Weights of a small GPT-style language model, trained from scratch on English Wikipedia.
Size: 13 layers, width 256, vocabulary 8192, 14.3M parameters.
Architecture: LayerNorm before each block, learned positions, tied embeddings.
Training: a variant of SOAP for these matrices, 946M tokens, 3609 steps.
Each number is 50 + 15 x the weight over its row's rms, rounded and kept within 0 to 99. Layers, rows and columns count from 0. The size before them is the row's rms in percent of the matrix's.

# layer 8 MLP up, 1024x256, rms 0.0513, rows 828-841, columns 0-255
093:47 35 52 47 46 60 52 59 54 59 64 46 36 39 52 33 62 43 46 70 51 59 55 72 39 76 55 33 50 44 57 62 71 94 58 58 50 21 71 21 34 52 45 66 41 41 43 30 37 52 38 46 62 56 60 62 40 57 48 46 56 49 56 54 76 28 56 54 45 75 64 47 51 81 41 35 32 51 55 42 53 45 45 27 42 35 39 65 60 55 46 50 56 66 23 60 22 44 24 58 39 44 69 21 41 45 56 68 29 59 43 49 66 67 76 73 65 78 99 46 39 51 86 50 53 74 42 79 54 47 38 72 66 44 51 34 60 76 39 55 24 48 54 55 55 42 47 47 65 36 44 62 88 58 51 58 80 67 28 66 58 65 42 27 46 51 43 34 62 32 33 44 03 37 40 47 38 61 72 34 38 59 47 40 32 66 46 37 44 84 69 49 40 30 78 53 47 17 55 45 49 61 68 74 64 60 69 61 54 63 42 51 73 47 46 65 92 72 72 45 62 42 45 56 46 76 61 63 39 56 46 51 62 57 55 35 36 51 62 82 42 62 47 46 60 68 46 58 39 42 57 51 32 40 64 26
103:36 58 30 60 47 68 36 32 89 44 48 52 77 36 34 34 48 34 42 36 76 33 56 75 42 51 52 04 66 41 39 50 41 76 52 55 75 50 61 52 45 46 33 54 40 68 60 62 48 21 55 44 29 31 73 74 86 16 66 69 71 44 67 58 80 48 42 48 50 38 38 44 47 38 47 64 45 53 77 59 43 69 74 38 48 62 52 48 41 49 69 26 45 76 66 42 11 32 52 81 64 55 65 57 29 35 55 64 68 76 71 49 47 56 57 31 73 54 45 50 36 63 49 53 34 71 72 64 42 46 31 48 37 33 50 64 52 42 32 47 49 47 40 49 30 41 50 59 23 70 56 47 09 10 37 46 67 55 41 41 57 54 52 60 53 60 82 54 67 38 47 58 86 48 43 65 38 56 37 64 40 59 57 44 65 40 80 66 29 63 58 59 41 55 45 49 40 63 45 48 53 51 41 72 83 54 39 54 46 37 56 50 51 56 46 38 55 64 48 61 54 25 80 57 27 63 64 55 71 38 25 65 45 48 40 59 47 69 47 38 21 56 35 32 42 43 49 63 42 60 31 51 62 30 26 55
096:46 81 56 52 50 38 53 38 53 61 56 72 33 32 51 79 47 39 72 29 26 37 76 62 51 73 61 37 44 68 53 64 42 35 59 51 70 43 32 50 37 70 56 57 44 13 55 57 66 71 15 43 68 81 59 64 88 28 63 24 70 52 35 38 49 61 53 42 76 66 51 71 70 58 58 61 52 32 56 37 52 69 29 81 51 46 77 35 71 71 49 57 33 40 30 42 43 63 69 57 55 59 59 68 57 54 58 70 52 54 46 50 63 53 56 54 52 29 45 41 29 50 68 63 67 48 75 61 41 56 58 46 56 61 74 71 28 41 38 67 33 34 62 14 53 60 59 44 50 30 41 49 50 47 97 73 34 68 45 50 50 67 49 80 17 57 40 74 59 57 66 21 63 49 58 63 44 59 51 30 63 81 50 69 50 57 50 55 46 41 45 67 46 30 59 49 67 37 65 45 41 68 62 40 50 37 46 41 19 54 38 54 49 42 45 31 58 68 47 43 43 50 74 56 65 72 53 41 24 33 44 73 50 49 41 60 33 31 64 48 54 73 28 57 80 59 21 55 53 49 60 45 65 76 52 36
092:48 22 56 39 42 64 48 29 59 48 44 58 26 68 16 61 49 43 57 51 61 29 29 74 61 59 46 49 60 37 41 72 56 57 54 38 38 57 50 46 66 30 56 27 57 71 31 35 50 65 43 11 01 54 62 48 31 52 28 29 37 34 53 57 35 51 73 49 49 73 53 63 31 43 40 63 40 56 42 66 35 48 67 63 69 36 25 78 33 62 49 33 55 36 34 41 31 50 53 73 60 39 81 54 31 56 57 44 43 22 42 39 65 51 48 73 57 47 34 39 35 56 54 20 43 44 61 19 30 13 62 57 54 40 59 52 60 40 53 43 25 48 58 52 65 66 49 67 60 10 30 58 59 62 25 75 50 45 48 44 64 53 43 55 52 55 56 48 37 39 45 37 51 77 49 41 69 34 53 66 70 45 46 64 65 31 64 47 37 29 43 63 34 84 58 54 60 61 41 48 43 33 44 24 30 40 47 32 35 42 41 44 05 36 47 35 38 52 49 84 36 44 81 51 60 33 29 59 28 46 69 36 28 50 39 65 51 43 49 63 02 57 44 40 52 28 61 40 57 45 56 55 37 61 66 49
098:32 45 43 57 15 40 59 54 43 54 29 65 49 47 47 51 41 78 68 51 54 65 29 22 68 42 60 36 43 73 56 67 40 49 45 29 83 75 42 34 43 61 58 59 56 21 43 44 24 68 50 54 63 50 63 82 57 43 75 33 48 52 42 67 63 41 45 43 40 26 48 57 60 79 54 63 41 48 37 56 47 59 68 45 52 37 57 42 74 43 46 36 51 27 65 69 48 60 40 55 50 56 40 48 31 28 49 71 35 65 38 51 34 37 35 51 48 37 37 51 58 36 31 62 74 37 79 44 40 64 41 42 75 72 75 40 52 55 57 43 47 67 42 59 42 48 31 19 57 54 49 54 63 55 46 72 54 73 42 69 35 63 56 73 38 38 32 50 52 75 58 51 36 26 32 47 60 46 05 35 51 32 47 48 69 36 79 40 48 50 47 55 62 78 29 41 47 32 43 40 42 38 34 80 69 29 42 73 64 73 64 44 55 22 54 18 74 49 67 95 52 50 36 68 67 38 56 51 58 58 58 48 31 15 51 44 29 57 43 00 78 53 45 35 39 55 44 35 46 69 54 59 50 28 44 36
107:54 65 49 53 69 60 35 31 52 54 54 33 52 51 59 62 15 42 50 42 35 57 45 42 64 84 58 58 46 67 63 89 43 29 65 75 35 48 34 62 57 51 31 76 44 52 51 56 52 34 28 52 39 43 45 28 43 61 29 58 48 56 68 45 32 68 52 61 54 60 26 45 70 66 60 91 60 62 62 54 14 51 62 45 61 35 51 54 62 52 49 61 50 48 34 58 46 77 38 37 34 59 45 61 60 63 48 44 44 70 63 65 69 65 51 39 93 60 65 38 53 61 67 36 74 41 73 45 66 42 70 47 32 25 54 55 33 53 42 56 70 37 56 48 45 38 67 18 30 85 55 59 67 32 44 63 39 18 36 32 54 49 32 48 65 49 42 68 58 75 48 36 73 61 60 80 57 52 55 38 33 62 69 35 45 29 41 63 47 45 15 47 64 33 69 39 71 64 82 30 57 43 49 26 61 66 45 46 40 51 63 57 58 29 64 38 74 31 42 47 48 61 82 46 16 68 51 70 40 32 59 47 94 29 46 57 40 44 51 57 67 32 41 65 37 66 67 45 45 62 48 47 59 80 48 62
103:67 68 62 73 66 58 41 31 69 40 40 52 58 33 75 61 39 62 31 30 74 45 41 85 54 55 61 38 39 41 47 56 44 53 61 37 48 55 38 50 72 55 39 09 48 49 99 67 77 33 29 60 24 48 41 60 44 61 50 61 57 58 56 39 52 56 64 56 62 44 49 50 37 44 85 46 65 60 62 72 77 42 66 70 75 44 39 25 40 74 38 42 21 72 60 53 63 68 52 48 36 51 73 57 68 43 45 52 60 56 67 40 45 64 54 42 42 59 45 82 56 50 74 32 31 81 34 43 35 46 55 48 61 39 64 74 54 38 55 45 40 57 60 35 78 55 53 34 20 57 51 82 40 38 64 76 49 59 63 34 65 29 75 53 44 53 35 80 65 45 46 45 43 61 37 77 40 41 49 70 52 44 43 52 47 41 48 54 54 51 69 23 65 73 53 69 41 55 38 54 75 55 55 32 52 43 74 39 63 52 45 57 53 66 62 73 82 65 41 53 60 72 70 45 32 52 30 43 75 81 64 65 66 66 14 77 44 32 67 63 59 48 74 53 48 46 37 59 37 35 56 72 38 38 36 57
091:46 36 61 60 38 36 36 49 46 69 20 13 25 39 62 57 48 40 18 43 51 49 77 43 19 42 46 59 41 49 71 45 46 41 48 38 62 29 49 43 47 19 50 69 21 61 39 66 57 64 56 56 53 59 50 56 52 26 37 73 59 44 70 50 39 53 52 22 46 53 39 27 55 49 22 27 54 49 52 35 39 13 50 36 68 44 52 59 64 48 41 42 88 74 62 49 45 68 76 61 37 62 43 46 56 45 40 63 32 49 20 58 27 66 76 54 37 46 43 34 59 16 30 33 49 42 49 64 45 45 54 30 53 65 51 71 59 27 28 45 49 48 51 43 36 32 03 58 52 54 40 46 14 47 75 58 50 41 63 62 56 42 35 46 46 45 48 47 46 58 49 63 60 30 38 50 45 41 43 62 51 83 36 31 39 48 58 37 47 54 34 34 43 47 49 53 31 34 51 50 53 56 27 40 30 53 67 47 48 77 42 40 62 30 71 51 44 72 41 67 40 57 57 45 28 28 26 59 77 34 85 41 53 39 25 39 34 74 61 47 47 58 22 30 38 25 17 74 50 60 47 28 58 17 72 61
097:38 38 70 48 57 30 34 50 53 56 36 37 82 64 39 50 66 73 66 37 32 79 53 61 55 59 49 11 49 79 62 48 73 59 73 44 50 72 46 48 65 46 28 51 64 51 18 36 50 69 42 33 59 41 57 38 46 29 23 31 70 76 47 67 52 39 38 43 25 54 60 62 48 53 57 24 28 41 49 66 55 47 63 65 61 42 41 17 62 49 69 40 57 38 39 64 55 42 43 46 52 50 71 64 55 49 18 58 36 67 67 35 59 60 65 51 52 39 68 43 35 59 45 67 41 51 57 68 48 65 51 48 55 43 63 55 62 86 46 42 50 41 83 22 38 58 24 53 60 60 39 64 57 74 66 29 54 42 50 49 46 77 38 62 56 55 50 49 65 36 47 59 55 61 66 71 34 48 75 43 73 50 44 70 45 65 37 52 37 51 34 13 33 55 33 50 63 56 26 54 16 70 49 99 33 38 47 24 40 78 62 42 59 81 47 60 66 75 66 41 64 47 60 28 59 52 85 40 50 63 50 50 46 47 47 34 69 59 15 49 35 57 58 54 57 63 45 44 30 69 43 28 39 63 17 49
101:34 44 55 48 17 41 32 40 41 52 71 41 49 53 54 45 69 66 50 33 50 42 51 40 66 59 47 59 32 65 58 41 48 37 35 55 25 60 43 49 43 34 20 17 68 29 19 70 40 48 57 80 39 25 43 47 38 52 44 43 50 23 42 52 40 35 72 99 55 48 41 46 42 39 45 53 32 40 31 53 54 66 64 42 53 41 49 43 22 49 13 37 54 44 47 61 62 45 42 49 66 29 67 61 55 25 38 38 57 54 43 61 62 29 27 52 46 60 48 46 00 58 18 57 31 32 30 29 70 55 23 48 55 75 38 56 41 45 48 34 52 52 42 18 54 56 49 54 47 34 52 40 43 49 52 46 52 47 55 67 36 58 53 45 35 79 35 84 74 43 56 47 18 51 40 31 60 40 72 45 20 72 45 48 48 65 45 49 65 54 58 15 36 37 79 54 59 48 54 55 94 60 36 50 44 29 75 69 64 35 58 26 64 54 35 57 63 64 30 33 16 47 45 47 62 37 76 40 45 59 52 28 53 68 31 56 41 65 57 64 48 31 46 50 75 59 60 73 42 31 56 43 34 63 45 49
100:48 32 53 43 59 47 61 58 42 66 67 46 56 40 40 33 36 65 79 42 78 34 84 47 43 39 54 70 54 75 40 69 27 67 46 55 45 33 49 27 70 51 35 62 60 73 54 49 74 47 62 44 37 51 79 16 76 67 45 62 63 78 45 28 71 36 73 67 73 44 37 49 56 52 48 45 72 69 43 49 45 36 54 67 72 29 59 37 62 67 62 54 40 54 47 40 28 48 59 78 61 49 49 57 42 40 49 61 56 54 59 46 79 71 52 67 60 43 69 50 83 33 35 71 35 31 65 58 53 48 42 43 74 57 58 79 47 51 43 55 29 58 38 50 66 41 77 71 44 33 37 65 42 50 75 59 59 73 75 48 53 29 41 27 26 30 56 62 70 55 30 53 70 63 40 51 47 61 27 46 93 48 42 42 52 60 41 61 50 29 47 45 51 69 54 51 50 66 41 74 56 30 65 66 66 57 64 65 79 45 43 44 43 24 64 52 74 54 79 39 46 50 48 54 64 49 59 53 26 62 79 54 63 48 28 72 56 61 75 77 32 84 52 60 34 26 58 49 57 53 65 44 60 66 16 37
105:22 74 72 45 39 42 62 61 27 33 65 51 37 42 37 49 47 31 38 46 47 36 72 66 60 25 37 34 63 56 67 38 36 45 70 36 38 65 59 58 55 54 30 44 34 41 15 49 55 41 36 52 21 57 38 70 60 38 06 39 89 66 36 38 37 67 52 48 20 65 43 64 53 52 46 30 45 37 44 30 48 69 39 53 44 49 52 48 26 63 17 48 39 50 31 66 65 36 64 55 61 40 74 40 35 60 54 38 55 78 38 40 45 40 60 77 72 66 27 39 80 59 38 56 70 32 23 44 21 36 53 37 31 43 39 39 29 59 64 26 47 72 32 40 42 49 35 40 45 57 59 47 46 64 63 63 48 35 38 54 81 61 69 34 53 59 64 52 42 75 41 33 50 62 26 59 43 57 80 31 48 60 40 50 47 46 65 53 68 46 64 42 52 66 41 41 50 47 18 20 57 61 36 81 36 52 37 37 40 48 68 40 37 30 47 60 33 59 42 90 59 55 49 45 35 57 64 17 25 69 56 35 32 49 72 20 34 60 45 35 63 68 39 21 43 41 40 35 59 42 46 51 56 60 41 43
114:60 66 63 48 61 49 50 67 55 36 55 48 60 40 65 39 47 54 27 44 52 73 52 51 39 67 50 55 37 58 36 69 55 79 48 38 64 46 78 84 64 46 55 56 69 51 43 59 33 62 39 49 41 41 15 41 49 30 36 21 74 57 37 41 57 45 25 68 66 50 52 23 49 38 27 73 73 46 39 73 58 61 98 40 56 56 44 38 69 52 34 54 42 47 35 31 46 64 43 59 72 23 69 55 47 57 45 33 43 50 74 23 39 35 45 38 93 36 46 71 34 52 34 38 28 42 44 34 51 55 47 63 48 47 52 35 47 50 64 73 48 63 38 83 42 35 47 53 59 73 38 58 55 69 46 39 52 27 53 61 59 47 46 66 37 63 42 66 33 88 59 47 39 27 62 58 71 71 64 43 52 49 61 45 43 62 26 60 53 42 63 56 49 64 35 44 62 34 57 67 51 79 58 63 38 19 54 54 42 48 64 51 34 84 69 70 33 58 49 61 55 51 35 55 79 75 63 55 43 36 64 81 43 53 40 53 70 29 35 71 22 84 27 32 42 74 68 63 40 16 45 69 39 55 46 32
101:47 54 69 70 49 57 66 71 85 87 44 57 33 42 66 52 51 70 29 55 40 72 72 46 03 58 48 51 39 16 60 41 59 38 41 61 55 81 64 78 42 42 35 49 58 66 42 50 57 67 61 37 62 30 46 40 72 40 53 29 60 56 53 62 72 23 60 32 27 58 43 63 65 62 44 54 41 40 79 42 25 39 54 76 56 34 61 50 57 48 64 60 45 44 60 60 79 52 27 36 55 41 55 46 45 56 57 69 42 71 37 48 47 59 75 47 51 62 71 35 41 52 35 58 50 48 60 38 78 30 41 49 28 56 54 54 44 25 46 62 26 50 46 42 67 46 43 38 53 18 36 74 59 30 50 59 45 53 63 39 33 52 36 74 49 59 53 57 65 60 45 22 65 46 35 63 57 29 46 12 62 52 56 82 62 69 34 51 27 51 17 38 21 57 55 36 37 34 25 37 38 28 59 41 31 58 59 36 50 29 61 14 56 48 25 45 68 57 24 66 50 49 43 40 33 54 37 59 38 75 69 45 12 47 60 62 52 58 55 54 57 34 50 52 59 74 34 40 34 47 58 48 37 17 31 61
# layer 8 MLP down (transposed), 1024x256, rms 0.0513, rows 828-840, columns 0-255
087:41 54 50 55 23 40 60 35 70 46 80 43 41 29 87 19 25 38 57 29 23 50 38 53 48 40 20 45 51 42 49 43 25 50 21 37 45 60 78 58 40 50 50 40 42 59 33 58 55 42 49 44 43 22 45 25 60 23 58 27 75 52 76 39 23 44 70 54 62 24 36 45 37 45 59 47 22 37 56 29 32 49 59 42 58 36 47 61 66 56 51 56 70 32 50 46 53 49 56 62 57 61 25 42 61 61 23 65 32 51 42 44 62 53 50 41 73 32 63 61 53 69 44 66 30 27 65 67 44 48 61 52 43 48 19 52 53 57 48 62 31 56 23 55 47 75 56 41 44 48 45 24 70 26 39 71 43 34 54 19 38 47 38 58 30 60 32 57 39 59 31 48 46 39 44 74 33 34 32 71 40 78 41 40 25 39 58 40 62 32 63 55 77 38 08 69 65 74 46 56 90 24 38 34 42 35 41 30 48 49 57 54 60 62 30 79 32 38 42 57 48 60 49 78 43 59 57 53 38 40 58 44 59 46 78 63 36 50 41 75 31 49 38 50 74 51 53 37 59 78 58 52 50 38 71 53
101:53 51 43 54 47 58 49 43 30 48 37 65 24 60 38 55 47 49 33 73 43 38 45 48 50 37 65 64 60 40 70 51 30 59 41 53 42 27 39 42 74 81 53 63 47 49 37 36 65 72 40 53 66 55 29 61 56 48 58 59 32 62 61 49 49 33 63 48 45 56 44 59 46 59 39 46 60 50 55 35 42 35 66 61 54 33 65 51 42 64 42 61 51 13 30 25 69 43 71 34 46 30 55 44 73 49 76 56 15 47 68 54 69 44 36 31 23 61 77 62 68 35 55 53 50 57 57 67 61 52 38 44 61 81 60 52 69 47 42 47 40 78 66 55 42 42 52 53 51 57 01 71 58 88 59 40 29 60 81 27 41 33 61 54 71 58 35 41 09 39 66 68 37 56 47 62 40 54 58 45 23 57 52 77 29 56 50 46 67 51 25 57 40 63 28 47 53 54 55 48 35 67 52 54 31 31 52 26 43 87 48 49 35 20 68 55 57 32 39 23 59 49 39 50 50 26 60 41 50 44 65 34 41 33 50 13 48 24 36 72 31 63 89 59 49 69 54 38 47 28 45 37 03 62 60 47
079:43 73 60 39 42 27 44 50 36 45 68 49 43 64 56 16 46 41 88 28 44 33 52 56 55 55 56 57 38 77 74 39 33 39 54 38 08 47 34 60 62 61 41 65 37 52 42 47 39 54 23 33 53 33 31 53 51 16 74 29 58 42 45 36 44 51 82 41 28 34 52 27 29 45 43 71 80 53 60 44 48 23 13 60 63 59 57 65 46 59 59 53 57 49 66 71 52 59 53 56 61 67 58 73 70 58 48 74 43 55 42 46 75 47 44 46 58 43 70 44 28 60 52 19 22 30 69 65 54 74 49 53 61 17 66 51 41 35 21 59 38 48 47 58 43 43 53 51 50 46 47 51 61 41 65 38 40 55 65 15 51 56 44 34 29 64 62 56 47 70 61 51 30 59 52 46 23 44 64 64 33 81 41 38 39 19 73 25 67 38 47 55 42 36 36 64 63 49 43 34 23 49 56 22 26 54 31 72 47 40 65 25 48 70 42 40 77 41 42 63 59 22 74 39 53 50 53 32 54 49 71 46 44 66 52 39 66 22 54 51 58 48 44 30 68 54 53 64 64 59 54 40 88 66 32 46
092:69 62 44 57 39 50 29 54 47 60 60 24 47 35 55 44 40 51 28 69 35 46 62 10 52 57 52 25 35 51 36 37 46 34 17 36 68 58 68 68 36 74 69 63 56 35 75 34 69 24 57 84 92 47 35 54 82 53 76 63 68 40 42 57 61 60 53 58 71 50 42 49 57 69 84 68 49 50 48 45 39 56 26 60 42 52 80 62 56 38 64 65 57 56 55 76 69 40 36 21 45 46 12 66 69 54 66 51 58 58 41 46 44 43 39 40 47 63 56 57 34 27 63 76 69 45 49 56 72 74 59 53 44 37 44 51 66 67 38 37 55 66 53 68 46 79 48 46 51 62 55 55 67 82 50 52 27 35 66 34 50 52 45 36 30 36 57 80 55 59 39 56 59 47 26 56 31 62 48 43 58 27 54 15 33 84 49 49 57 58 33 34 69 66 54 34 60 44 56 37 31 48 59 72 64 54 34 48 29 65 99 55 66 50 54 60 59 54 47 38 66 71 34 48 22 47 51 44 53 52 59 21 60 39 53 31 44 47 59 30 70 38 55 63 43 62 36 54 27 36 63 50 35 52 39 62
108:56 55 61 57 39 55 54 28 41 52 39 36 47 48 51 39 45 47 61 39 42 50 59 77 59 53 49 48 53 62 47 36 64 30 55 81 34 35 36 81 74 65 63 55 40 36 45 69 67 61 62 33 00 59 46 35 42 60 23 45 57 24 35 42 33 66 74 49 54 75 45 58 50 56 47 30 81 49 42 66 78 44 51 37 25 36 43 57 43 23 42 74 27 76 32 27 23 62 50 37 55 51 58 32 46 55 46 68 38 35 52 51 45 44 63 25 43 50 61 52 44 62 59 49 51 73 27 56 55 63 47 27 69 49 60 33 79 58 20 29 30 40 50 42 61 34 35 41 56 38 72 56 42 53 37 52 45 31 52 33 47 52 37 05 32 57 35 47 35 53 38 52 60 67 72 36 35 27 70 47 79 52 70 67 13 45 37 68 58 50 32 38 56 57 52 52 40 41 47 48 50 87 75 38 32 55 44 70 41 41 22 56 45 45 54 55 39 46 59 34 63 48 38 33 33 32 58 33 60 47 44 48 52 62 68 90 83 78 42 77 48 46 68 62 17 54 52 40 36 52 52 45 34 69 34 61
105:50 57 61 63 26 73 54 31 39 52 63 49 42 68 38 48 47 42 62 72 29 50 66 76 29 36 66 72 71 46 52 13 81 57 52 53 27 52 56 64 28 44 71 70 40 45 74 80 59 50 38 43 58 38 49 48 85 50 53 73 58 68 44 47 51 67 77 43 39 46 41 80 43 49 48 66 57 31 47 42 62 54 70 46 32 30 30 37 43 46 50 57 55 38 68 45 62 35 50 49 63 37 31 30 59 46 54 31 43 44 51 50 39 50 71 59 14 61 60 80 50 42 59 47 45 51 38 53 60 73 63 70 63 97 57 53 78 34 36 71 25 57 31 50 52 46 75 19 56 38 41 51 41 56 70 36 46 62 62 41 49 38 51 46 52 26 54 55 51 55 65 36 62 36 47 40 60 47 83 40 60 44 53 60 29 32 40 41 61 71 75 67 45 32 28 31 58 57 24 40 25 31 47 45 56 68 62 63 41 76 52 46 39 38 39 40 42 81 66 47 44 75 79 56 22 20 32 52 53 48 57 36 30 54 60 53 54 41 37 59 40 23 57 20 59 36 25 70 25 47 51 59 74 65 47 22
104:28 50 63 41 28 65 50 58 74 78 59 56 53 54 54 64 16 47 62 58 35 34 32 42 45 30 54 62 44 52 38 38 56 46 57 72 43 31 47 62 26 56 30 66 73 30 47 53 35 32 58 42 58 49 60 29 43 44 34 58 48 49 57 69 57 57 46 41 42 51 33 66 60 33 59 75 43 48 89 48 56 69 54 43 45 37 39 39 25 26 62 75 61 91 30 67 60 69 41 44 42 70 63 30 49 59 53 55 32 89 75 46 66 49 53 44 64 40 73 70 44 57 46 70 44 57 46 51 67 61 41 79 40 78 74 32 38 56 22 59 56 50 88 10 80 39 74 41 44 30 64 65 25 79 66 47 37 82 57 31 35 62 43 38 60 57 46 65 32 57 42 33 38 48 51 20 52 50 40 42 23 70 26 56 61 54 75 71 53 35 29 38 58 52 52 66 60 60 41 59 62 39 41 86 66 62 48 39 69 36 70 64 77 32 26 52 50 63 68 48 60 41 34 62 37 48 71 51 60 48 46 45 56 37 53 45 59 36 26 39 52 44 27 44 42 36 49 30 50 55 70 59 46 34 57 59
088:73 26 50 55 67 51 88 67 49 79 31 69 65 49 57 76 48 39 45 54 61 76 51 43 67 42 49 48 42 46 08 56 64 43 15 45 49 44 48 54 67 73 40 64 55 38 44 45 17 66 80 41 52 89 46 45 66 54 36 34 60 39 52 60 50 55 34 69 47 23 57 49 54 37 68 60 41 59 51 63 95 70 58 49 50 56 57 73 48 58 55 73 27 38 46 57 35 74 40 64 57 43 84 54 48 18 22 29 54 58 62 69 26 50 62 39 44 35 58 35 39 48 50 55 33 25 48 09 52 69 41 45 47 67 34 53 33 66 32 56 28 36 50 56 62 47 42 35 64 50 54 47 45 61 55 47 53 25 42 66 53 38 46 25 62 54 54 53 29 28 50 60 34 49 68 63 29 59 58 63 52 72 31 68 75 37 33 57 45 46 59 81 74 55 61 52 48 29 49 51 55 33 73 46 80 42 29 42 88 43 64 47 45 35 39 42 81 66 50 81 60 50 28 42 59 31 45 75 50 57 43 55 53 43 25 39 32 38 48 63 60 65 54 48 64 42 40 50 43 29 47 62 56 65 63 38
099:78 47 36 45 41 42 65 55 33 55 58 51 58 21 25 48 61 27 45 53 44 51 78 77 27 49 72 51 63 36 46 52 29 73 29 43 48 50 57 67 47 50 51 60 34 42 99 59 68 39 63 68 38 41 29 75 40 85 45 80 26 59 35 40 45 48 59 45 68 67 67 60 44 68 45 59 79 66 39 07 53 34 59 49 30 38 89 57 48 41 49 92 42 42 35 24 33 31 29 54 75 40 44 53 71 18 62 56 47 41 54 46 34 56 32 29 46 47 42 54 31 08 63 54 53 59 60 35 60 46 32 55 58 50 62 68 46 61 58 37 67 69 25 41 52 32 64 53 34 49 69 68 45 71 51 29 41 62 30 53 40 48 57 76 74 44 33 47 61 44 43 60 46 25 54 25 59 48 44 52 30 58 74 45 67 39 64 61 61 53 63 67 54 31 59 49 35 37 48 65 74 34 37 32 39 50 38 56 65 45 49 45 54 66 64 35 50 65 39 78 36 43 58 45 26 35 33 75 43 42 30 65 53 47 53 46 35 60 53 56 69 65 46 35 60 43 36 44 43 57 26 78 59 49 77 61
102:53 58 32 26 48 49 68 74 41 58 65 65 23 48 43 20 74 71 32 46 47 34 56 47 51 41 47 57 52 28 38 44 56 30 77 52 55 43 65 58 23 57 25 42 46 51 32 46 30 57 68 41 29 35 52 55 43 38 60 37 46 69 60 67 50 39 61 61 27 48 55 52 61 47 55 62 44 47 56 60 47 66 39 38 44 49 51 32 34 62 57 76 69 40 67 36 85 38 43 19 56 25 72 25 45 59 75 54 37 37 42 33 40 62 53 39 61 46 45 62 42 38 90 59 40 44 68 55 74 46 34 62 43 47 36 36 56 53 62 65 60 64 73 11 61 42 28 20 80 58 40 57 58 56 82 28 60 53 44 43 56 39 64 42 59 47 60 61 49 48 75 59 66 42 44 62 40 27 46 35 58 37 52 68 63 24 68 49 86 32 20 59 44 56 41 32 71 42 34 46 78 50 59 59 37 45 43 57 77 46 75 73 40 51 52 70 64 70 50 60 80 52 75 54 41 35 31 29 44 72 37 45 32 50 48 25 50 55 44 99 69 50 28 51 45 49 49 26 43 51 63 24 33 61 38 64
109:62 39 49 43 69 72 50 40 40 37 50 45 46 74 59 46 78 52 39 46 47 67 48 51 66 32 59 37 43 45 53 49 48 42 61 51 59 26 59 54 58 25 28 44 56 52 25 32 32 80 20 29 59 78 39 35 52 41 41 35 49 35 96 53 81 45 47 32 46 39 44 58 37 61 49 60 56 56 39 65 75 65 51 74 59 48 39 35 23 46 33 43 62 49 43 59 53 45 41 40 85 57 65 56 35 68 43 43 52 52 24 62 41 65 61 37 46 59 24 69 43 29 43 11 63 46 46 70 57 60 52 46 65 30 56 09 09 22 55 59 59 51 45 49 43 52 27 27 60 46 72 36 54 50 60 38 51 39 36 39 58 43 44 47 56 69 35 70 42 35 40 72 33 36 50 69 45 33 52 96 43 52 36 82 69 45 65 72 69 45 34 59 25 54 29 39 23 28 22 45 51 45 50 41 31 30 71 46 35 33 41 60 49 66 53 55 48 51 72 58 61 49 39 33 74 65 33 35 38 48 39 64 43 58 70 46 66 26 35 49 54 54 22 56 47 28 37 46 36 43 41 38 94 41 64 53
103:56 49 53 11 81 54 66 51 54 18 25 44 45 68 71 48 62 60 74 52 55 59 71 42 53 47 58 72 54 58 68 62 53 71 25 48 44 41 52 51 65 56 82 71 53 65 51 51 54 62 57 20 64 52 22 51 43 81 32 41 30 76 61 62 46 25 53 34 62 54 60 35 31 63 31 65 51 44 32 79 67 44 52 39 51 53 36 64 60 54 57 49 57 74 57 32 48 65 49 57 39 59 65 72 62 57 30 86 30 38 50 33 62 59 47 32 48 43 43 47 51 22 55 19 54 53 55 43 56 57 57 56 71 38 48 37 24 62 46 59 31 44 99 38 51 52 49 42 30 49 32 36 65 33 62 38 37 73 66 41 31 50 60 57 43 46 52 61 45 44 26 51 36 86 48 14 53 51 43 58 65 38 37 45 25 44 69 38 29 36 56 76 42 38 44 63 34 55 68 39 27 51 40 69 47 38 41 57 29 73 38 39 53 59 55 51 57 58 36 39 50 39 35 71 45 57 47 73 39 48 59 60 55 44 00 69 37 75 64 33 60 55 74 67 46 30 54 60 73 62 35 65 53 38 38 42
109:51 46 68 66 37 41 71 65 56 52 54 55 55 59 42 86 46 61 67 34 26 69 31 56 77 13 37 49 78 20 51 53 61 48 88 46 28 35 49 51 42 67 33 49 45 51 29 36 24 32 41 39 69 69 45 59 28 57 69 25 34 30 38 27 36 52 58 59 49 59 45 51 46 64 47 44 37 52 60 64 51 32 38 86 54 42 50 25 40 49 68 58 41 51 64 75 47 21 69 61 54 39 20 43 34 55 67 50 45 66 42 45 57 70 52 49 22 73 42 37 67 28 39 44 65 62 85 64 62 74 31 55 50 57 55 11 45 54 31 41 48 00 54 39 53 36 56 33 37 27 50 54 59 12 20 57 56 45 53 45 40 43 45 37 37 50 74 27 38 55 50 57 50 40 23 56 31 57 54 49 49 25 45 65 53 15 48 48 24 82 31 40 58 86 31 52 47 23 59 49 51 67 63 38 55 32 42 52 33 56 48 37 48 57 33 63 61 42 41 59 48 45 55 53 39 77 46 61 48 43 54 39 52 46 40 50 36 41 66 33 33 61 52 37 54 45 52 46 56 43 47 80 50 40 63 72